Weights of a small GPT-style language model, trained from scratch on English Wikipedia.
Training: a variant of Adam for these matrices, 1769M tokens, 6749 steps.
Each number is 128 + 32 x the weight over its row's rms, rounded and kept within 0 to 255. Layers, rows and columns count from 0. Numbers have three digits each. The size before them is the row's rms in percent of the matrix's.

# layer 5 MLP up, 1472x640, rms 0.0495, rows 1229-1269, columns 320-479
103:114077100064113070172149139166141111120131119101145175138099140105092103136118163142177181133156125132157086175169131116047062104090107107135140147080093130149104113096102123138080063121145128071063100166100125139174147113136155108215095152125185171139105086060106139120133200179141163085083193154162108126162057141172167132134152130118140124182091169058162122156108152146136073158112099110125135136105160157104162092154142106096134103097101072097099109161110079127136146144133125
107:177091150063133101133136133127090110140188105088088068160106112175091147121138126126139157139171155153122149133142091176153132155118136101197174116068155116166148155102134142115110152115135099089092171157112131134074106131132116127150073161099151124103138098132076084111128119128111107158157100122106145112127134158163084125189165124122099158137169171179103150104141110124160173133123187116119105122146125124091120143173147167163134112120133119130130167126141149051110145151172132
093:141139094135166099085059127147155146139117158143130174123132171031150092113100138133089107115141103162119141132127122110139124150085151117089110077093130110132093092155160174154184154111100191095106089028095147138165104062071128145116128150091155152127114128195111079117165132139068131202083204186136112167131130106117090126164154142145169126136114127151138065130137133128133135136128087133154078120152124166098165137124127071131158168144086128155090064130120089206155213160141155
100:161168090102134143116217125149181111172097145121049088084140150102091140082096143109168103172148165126149121129106072160149130135116134118161153136123121126157102138106173110100156155126111167107153108095149098163052158117200132184181134154139149141070161135071107124122080144133139140124103083102141145083125097135093154120131121111093067142221161145032237134129136161128141154091166132165107163135109123116089085141131124157149145142089069130104071101111124052206148119104109124
103:147108105151136127141140170070165137150088168147147103116139154108093133127134099128178112150157115097135116097075085127112133139069133130109130168139155157148120115134100076161123071137133152062099091090156164085131119160049150132123114093052131132117165141119121097072158149159132196137105090173125077172170113101131105097114178106167108117118111166086153198153150088152104079145156154117143055096109119095151156161147176120175082211120145109112103131109136101150074078096161115
094:118117106188148109108118124112120158058170128116079148102091103147143170134194116111162123136133120089100112154122125161032134100098153109154109198125166121145128120102150119111059083198102067113075172136139116136123092179141160168170137166171099077139145159175141110178083134156170104121148115155159125190150141148138156154152104080137120155121118135116123105086128111105140146062134128183157113172097134117101126156110133158151109154171130082129059106112063199118152113131099076
107:103122124182167090174125102145125091147205080062115135116117120127148150092107184099106069107142172164145160132130184161137188138135127181075156154139062083138139140117147103101113142118121065137123108095128150055164160123106149102113095151142171198148158101164139155143098126111147156109079128152125139155050126180136145092139117125135149085184063115165159169165163095117116132074148178172108113161119097117159142171190137098134142150163125123095168129075151166184083116136089125
100:159115154106087147127169146153184110151126140118182149176174102109112151070071156163140097132072187157092099137121100210146157125121114114111133109111156117126134171142145072055181147135138197130137114114145155133139143101125131061147120152150051077157089098088172152128148101042162143093172108112123130116081113201097132165134118158175100115119118174074191109073098121167086103117192146159127109152141146123062174098116167159155098161168140235129101110107144124077168165138167132
100:108169127094090128103080143141133156103103076143129117074140148105120077125141101101117118207141141081153115090104135098095108101147128170167165120128098117165120132147130092101094131154181146099134128129127160132117120140063200115060173088152128120122098120135160093208118122150116131121117154136170106102122116111114134118103115131093142159078129079146133146094122120104158164068163166164157109167114108110120137143145142120126139133147132107154177167197125170074111102184104163
103:079161139116125066146140127064064115167071073125123094148085125184128145112102141143116127099082148152155136094096098125192134163126114147137090184104186121065132157142141117106113091154151120137110067180191131133174126071128109090141065173181080029198077108129105212159118109119102183107122135141131149145146080130075113117155132115113136109178167108119171174096143137116159098154129153121113143205125063132148019149132109129112135173181151129124160078161192148162104094097137122
100:086158080147140159122124124187100149137111117084189125099095090083101105116118089127150114134129165124109109110066160158170129178056092114102146147098169143142122116186153154097083141155120093105164120154116166112159175133067102057135230100103179101089100115132054182134135099144161126113088115142133111208149100117119068150152139135146135150116186108087104195195079173124091150137118102122139116153131137065097153116080092204117091054131145140070112149158103157077150067126145120
097:121109092155147125165132156079139112119138141114093158122161121091138139159133078195131088179122128195133166120185126115129065155120116127145145183147124103130140131169133154141153135129148143111126116153073138098126137104097128100117177113159120075113147072106137145135083112081102144134108146118136121174145152136131090113095152096231169186125112106099183158125147156103156157138167200061117099155130079081074175114130134176188179168109102142127161147110151100105122181137055147
094:158142133167087127105121111129116067122106156103162103114149181098079156130108103080050157165140092058041094075125095147126138121149137129168121110153147180107090126185120126102083138116142090128141153126092124087093144080091103160180064160105150110187113147135144078087087122113061152135123199136116160090155131139145116064074111082104170162091094122108164053085126160105144143101122203117189170058130140137096069140111106172091145138151153121158155130165132173086098110139145140
099:085114092119154128186145175165166108196117132094123130112169108144145091162091166143126131178130154123102108065153150118130143098115122112154119068125106127162097138101154057185156140150124137112172109084135083081114127173123139082061141097206158165140112157143132145132122146132128143121140119131125101104134094165071088155125131119139115175195103149141101146060167122141083121111112090073098133192142021103108135124097143101153165087090127133099112085088097166128167147181099142
099:135137058098116112148148125189124141156139139137101148088068128104156064125102120146075136168093148138090125099200097099151137069095034169118131112076160153135127115196084082088116076112122170124098086138203089112114193133115156120141145115136167064139122144099133177163100154132130145077137087107139182125137091132135144141126087121114177125156128051129156113126122142156146145195127162152119181201084100115132089128029107206084095169197128152136119117158177164136079173149108128
105:129199111129130114129126127178124100108104117134092118084120085169160132158124183125148150130134168095141048123143147131069100131125145098112141133132165153128098083158099150104167100121112113186154094163107118152175112117165072135126111121130133164107143115094180101194137163083093078119138053100135102128121096149121135045138184204107119141110120145134137114210120150133131083117171100163112165134142158191186082081070149194163089099134142106160120182139107132135094068143104095
093:065122116118129165147132111073090183130044139108140155136179125116118154128108144138124152203143122144102166123147187133174168150186130147101135074132117141124167086153131168153126149108042079030125093121140091191117120156153081139157112186168131079057088218128164077125164186153153176159046090092151141119194105161141126139177126162083120166143142165163093111135081149114151121071150090118185200168119117128143151134112166132156125098152098151147147094164146167097181095134047133
103:125090127096107107118096134089121154144169136183117120082100219132145107089161158099164109096067086144170178129209127155136094141149096124128178133103157122145134117074094171156113099153187092108156122140146150161095082072141125077092145155093124107047108093111069166098106156155089081130148107100113129115095096099055118132139132105086155133138155174090106129159173083112173131125124135149052160082093156077135128128134143123118117135143138095111129134150169114218136118147106098
106:170160151125147080144127132114118081164129157178065161096151121120089098132163130104089156097086100162150128095102137127089107087043151071183068104112122186127126115161114100115134085117108097160127145164108185118169141145116161083204156147090103112123141066159098144151136170096149195203136112101172141153156148174136123127112101123092080133152142138144140104108170155134186176142195106169154109123092118172159151116151164128169190127127117107122099154103186136142154113179129140
092:107180130116102146141117086168093137080107152125167130167138107130154163126069104167169179159190121107137152152141085099151117164173093120087174149085160136142163142101127111139106110143115076127173160151092090164123154119158123194110187117202138146191133138055189172058188120163120171163119151158087109092138135150129178122084141147131115141090140165151158100120134161145142170128140138138163097161158104110068073105138178113072093143161160100147108065165128113115116188144149091
089:138128111117093143163133131082138122116090074125094139109080128218113136156083142138156091086164134094108105115176184146094158108139122152174093134127152154136143176135132172100174133121136105142200128163108121161134145123190116175153160126156150132206118162130147136101122169128113118125103056121122115126139102091113154092106092133159139163099119143089145136087082091100105140163171069145099197104135117141156113167094108079166130145179157134162234179115171108081077086107132097
093:129133113102130143127139162102101110101092173128082093108156098089180108112091101140131093129119176166147127110125164140148095142160140113201160146159101082069126096108137108129101111104068110115121153115147119124161107121115119044148145098170182135136190118094156163031119065148117149053157071123160162138070099165164101136152144171071116160140158166128101136165153124161131149119128155111079105137102130156042140183168094206122152157126126124133156118117211151081093118119151117
097:137156148092130151102129111081102140071210162149107129117130139121109112182125121086175157126178122123229130103084070166186109144141095162178141134137159128099162128065093151135177101064172094114120099139162115139183174167103197140095096169092159169089117117163157177170125183138105147093171104138080124228162136135132173102118120071186084183143162131118104018092119125158132152125115167114116111115168133126136177113082080086173107057189107109185090128136177103103162121135126162
105:164135060085090154079124094141142096105098115031071110106126088097076177091114129138118150119113142131116091085145158091153121170125104163158132158092139120162120166129129102127123188132105135080133152099143165133156120087153127098135143133108164181175109035095181181139074161128127081090109178081105112177130101184109130152127115062115157117119160132076101116137152134106103108072133150167065142089154171181130169139163080132115140126161095089153165103150110141136059114116145110
089:187112103057112078176157123133132172178134100142140146151133169097178102142112124114071131156086168130128114115112090120091157166123081107189086111109121115117161147118089079068087113091129138120082114083095074080146092138149144108093102151068109108120112143186177186081127071164105149128186131148119127090114113132057124132142141148146183147177082152216148115078092151135073141140183140116172179069100124119130098188140157109103155081121094087140176095098117180131145176119115125
099:121110095089110138113114139129168144094117120074126194138106163124131135118108144154110124162159136117110124115084155137165135152088110098134122130087118058137166112120125139163104122120131099069158141158127181096157126170120130112152083164124040156095128133101118119134119098125154129151094114089109161104146085137135132085114081088137160117139095108132180120180146139103069104104147141114103122088110180183058125123087160126140135188091145175141151101078105102102101124096101135
099:098130150115128139163123103096087139125124167139102127073133108101163105091197142102079132159091141129138096163138112152104121112117085123117123118060077148083124104148133178142177179092104135176069114107098110171157130160128104103128118165125084097134108108087113069078078137072159116172143103173152108150118132149128100086152133205184156099162126195112124111145156073071145082162106173161127108110088155112153150160123137136093145147162120143124144120103129126115058138127130153
094:102126097112154091177176172131108109103082136147105140166132139117097118112108157115083158057138132136095085151133125131097100186120115120103163131113090132122102078180139171145133155093123126087148089191130100125156147099147134130096122145173070157175163115089153163087123110103072109122124081104140095100156089135113100144075121126049151107123128112133105172153139085148104075183113140132098141132134150166158188151163112118086117120181086094135121177128193094127082110159135144
100:093102114163131184083098135153126121151143161068143086109154147132187123175181086138195128133107129125107080105164191085078125140202139120137090161092157148174148120153099085084135161146119071139176116091144168094126183146136104118108099053165121135110098138095111131162200129082057184119124158107151131094164189100066113110200171108085082106100198103157151166125149195093135136077132136093136177086124145142126153107086150166145150070176092131088143139127122129100080148148160152
098:090119171124103171091105107112183209099152078102077096129109160125144172168157120117153145083172188203086141055103100152178145094210123126194176201146134140139131125174082105093180133189099150151071144137181145144136143125124136166117131103120104109107155129129108106153126134132146127170092190148102125065168116042128092146137155102103176108118123103088140118095104122099101087110157099053148148169203166113125173100109125099142173138125144171155168162092136102073090113125084143
091:154127140170147111163100121162077184106120117107106048060154096130127118132117105104112170118146118056103127124108134064150088133102117183104176126163117117101109096104118121062138060135136144057079114094129182163115109068158147163120155117101160173119090139142134125120132128185105158107116107154118131110140131080139182114168149084151185215120111171063087114113080111166108102118174066115126091138069152164082141131077155084087102176099135103126155108112122128155134150052105113
099:162121161103105084142083111116170073120176092117154079159124109181156118138086103127172140121136069096128160166115090159121153138119108122112108110148095103144163190144130116147094152175115109092072150149135095191065146153197140122093156073123046149092196121175056117085092129129172070110123112110098163123117139120129092144117172095127092103133085108147055126158145106158172100144135198230146091038137127105161183102121146117107134093137135148189098160145129091096191119156110151
098:110162137117120151172131103098108107088084133141114033132121119138142157131135132108117079132151070129153128089167131104124101126175148141135082121172113132151176134125081135126099068074106127107140111146139104074181121200127185143157105052074110111146135142108121139150060171105153208058111125165129086130146135123140171107106137114124136149146098140079137108156140103114156202125115105130142112137113176218120069076120141162123139093111187131140145109151201124081150128174124144
103:082127092174066121158080147142117129176145119120156169205128097134127128141123065089118085095151091103166162156092127105113114090139070107163143147133098144160114188089128164111169143150105106120119157153164124129114161081093114122130109075138115195157098124157199138142140123047129116063147140142076143137090152089119120028128136137126117104158085158143114159147126135123102106068171098204147149176152141173149098158131114142174108138100127118029149178168063125103131090173138088
105:184163116034168114125118088148131103118167162049198122120091149099185151149176113158086100138115134172166121172128111150164132108114122098101114177184110109126152125151101079127141124123086140146053118110141140138119135139146150112128117067053188168115153134146163123146153156133177154170131163180118099128131156088138153136104147168038096091185130084094095171152131093150095123137106100166192122104125089123152137093089139161116159149166101110153147156148139121183112100147125182
104:118144145169143102088151092094098094128113160108147109174102126129122106138151130066123102125054140127127096138112074090163103115131122094151140207087128080101162139084145125119127147125108124135152126144218144175138157108216140108100106153177065202107083090087158148085118077106113126169174138091176166143160138098071118109148142098146096085207133117150119076160138113113161131109133171132097086148115145104128094158156111128128106073094079100110163074114181152176125137153123144
100:138128103161129114117084127077161096106183169149116110081085126130105113093122098159116118088171111172143130128109140159079085147120099146145133108172214108121143080140125126073117121124133154113151132142148109099164146117120151087140115161130053166172131164122129110167147135145121129064113150186119175139130187147143158160130166145119101116140139170137116225146175116134165178108120111144110162147124160162108088118135161177095087181053120098150161133189118137126089095105175145
104:123112089101140100121163103095099173143094135107107122125061117106167075185044122073137134100128095132139126160077144143139122154134100119113081142129106114130138142125069105109139159101173065163174080175152108164105188138139091126112184063163139084096140121118133178074132126140129117081090160120081102093177091081082054103212131097148119100126133130115133126136134127173128110094129154122084092048048137165125151144142157174090128104113099062109207117177130087147086181117134112
104:163169153131139157162126114037186138133117172128154142112123140120083120158143127143099178120109084112132131128132093133185126152100179061106109126139136163106104181154137147158164110140129119129118111202144156161119161165155135118152179122114084103086135131107096135122093160180112186119148140129119118172110128134142132100127170219147181121147070134126132098148106174082135091125084099179120138058156140129075094144120143089211092147110120123126149108142123163164146133100142100
096:199134207093117116129133074123145109137153090090147128118111119149155154164125181170159142085060067137156111145143135185200094136189099106123151088085154113101106149117129116136128117193123085158107121135163110178098132109134113021108109100127157095166083116092142147103072142121086117109154135119117127132121170104052148100165153022120126060125108103128168165147153108122103109067176063115126061121140101115134150158162138126131144153128173177128167077093145103127114125147162113
103:157193074122162143129142156165094122159080075104092178078127110128115122113136124163061200124215049144145136134057075241078135161097108099114212146138142134144172111089141132172160121210109161144139190104180076129143139084152142086123065159163224098128105152152134128144084120106176133098148153156105146140117183090107077166097130106098061122166175094105140085135140078183156102114131111110102153091138163182124160071152092126115174091091120153180089145114123126095188152166147108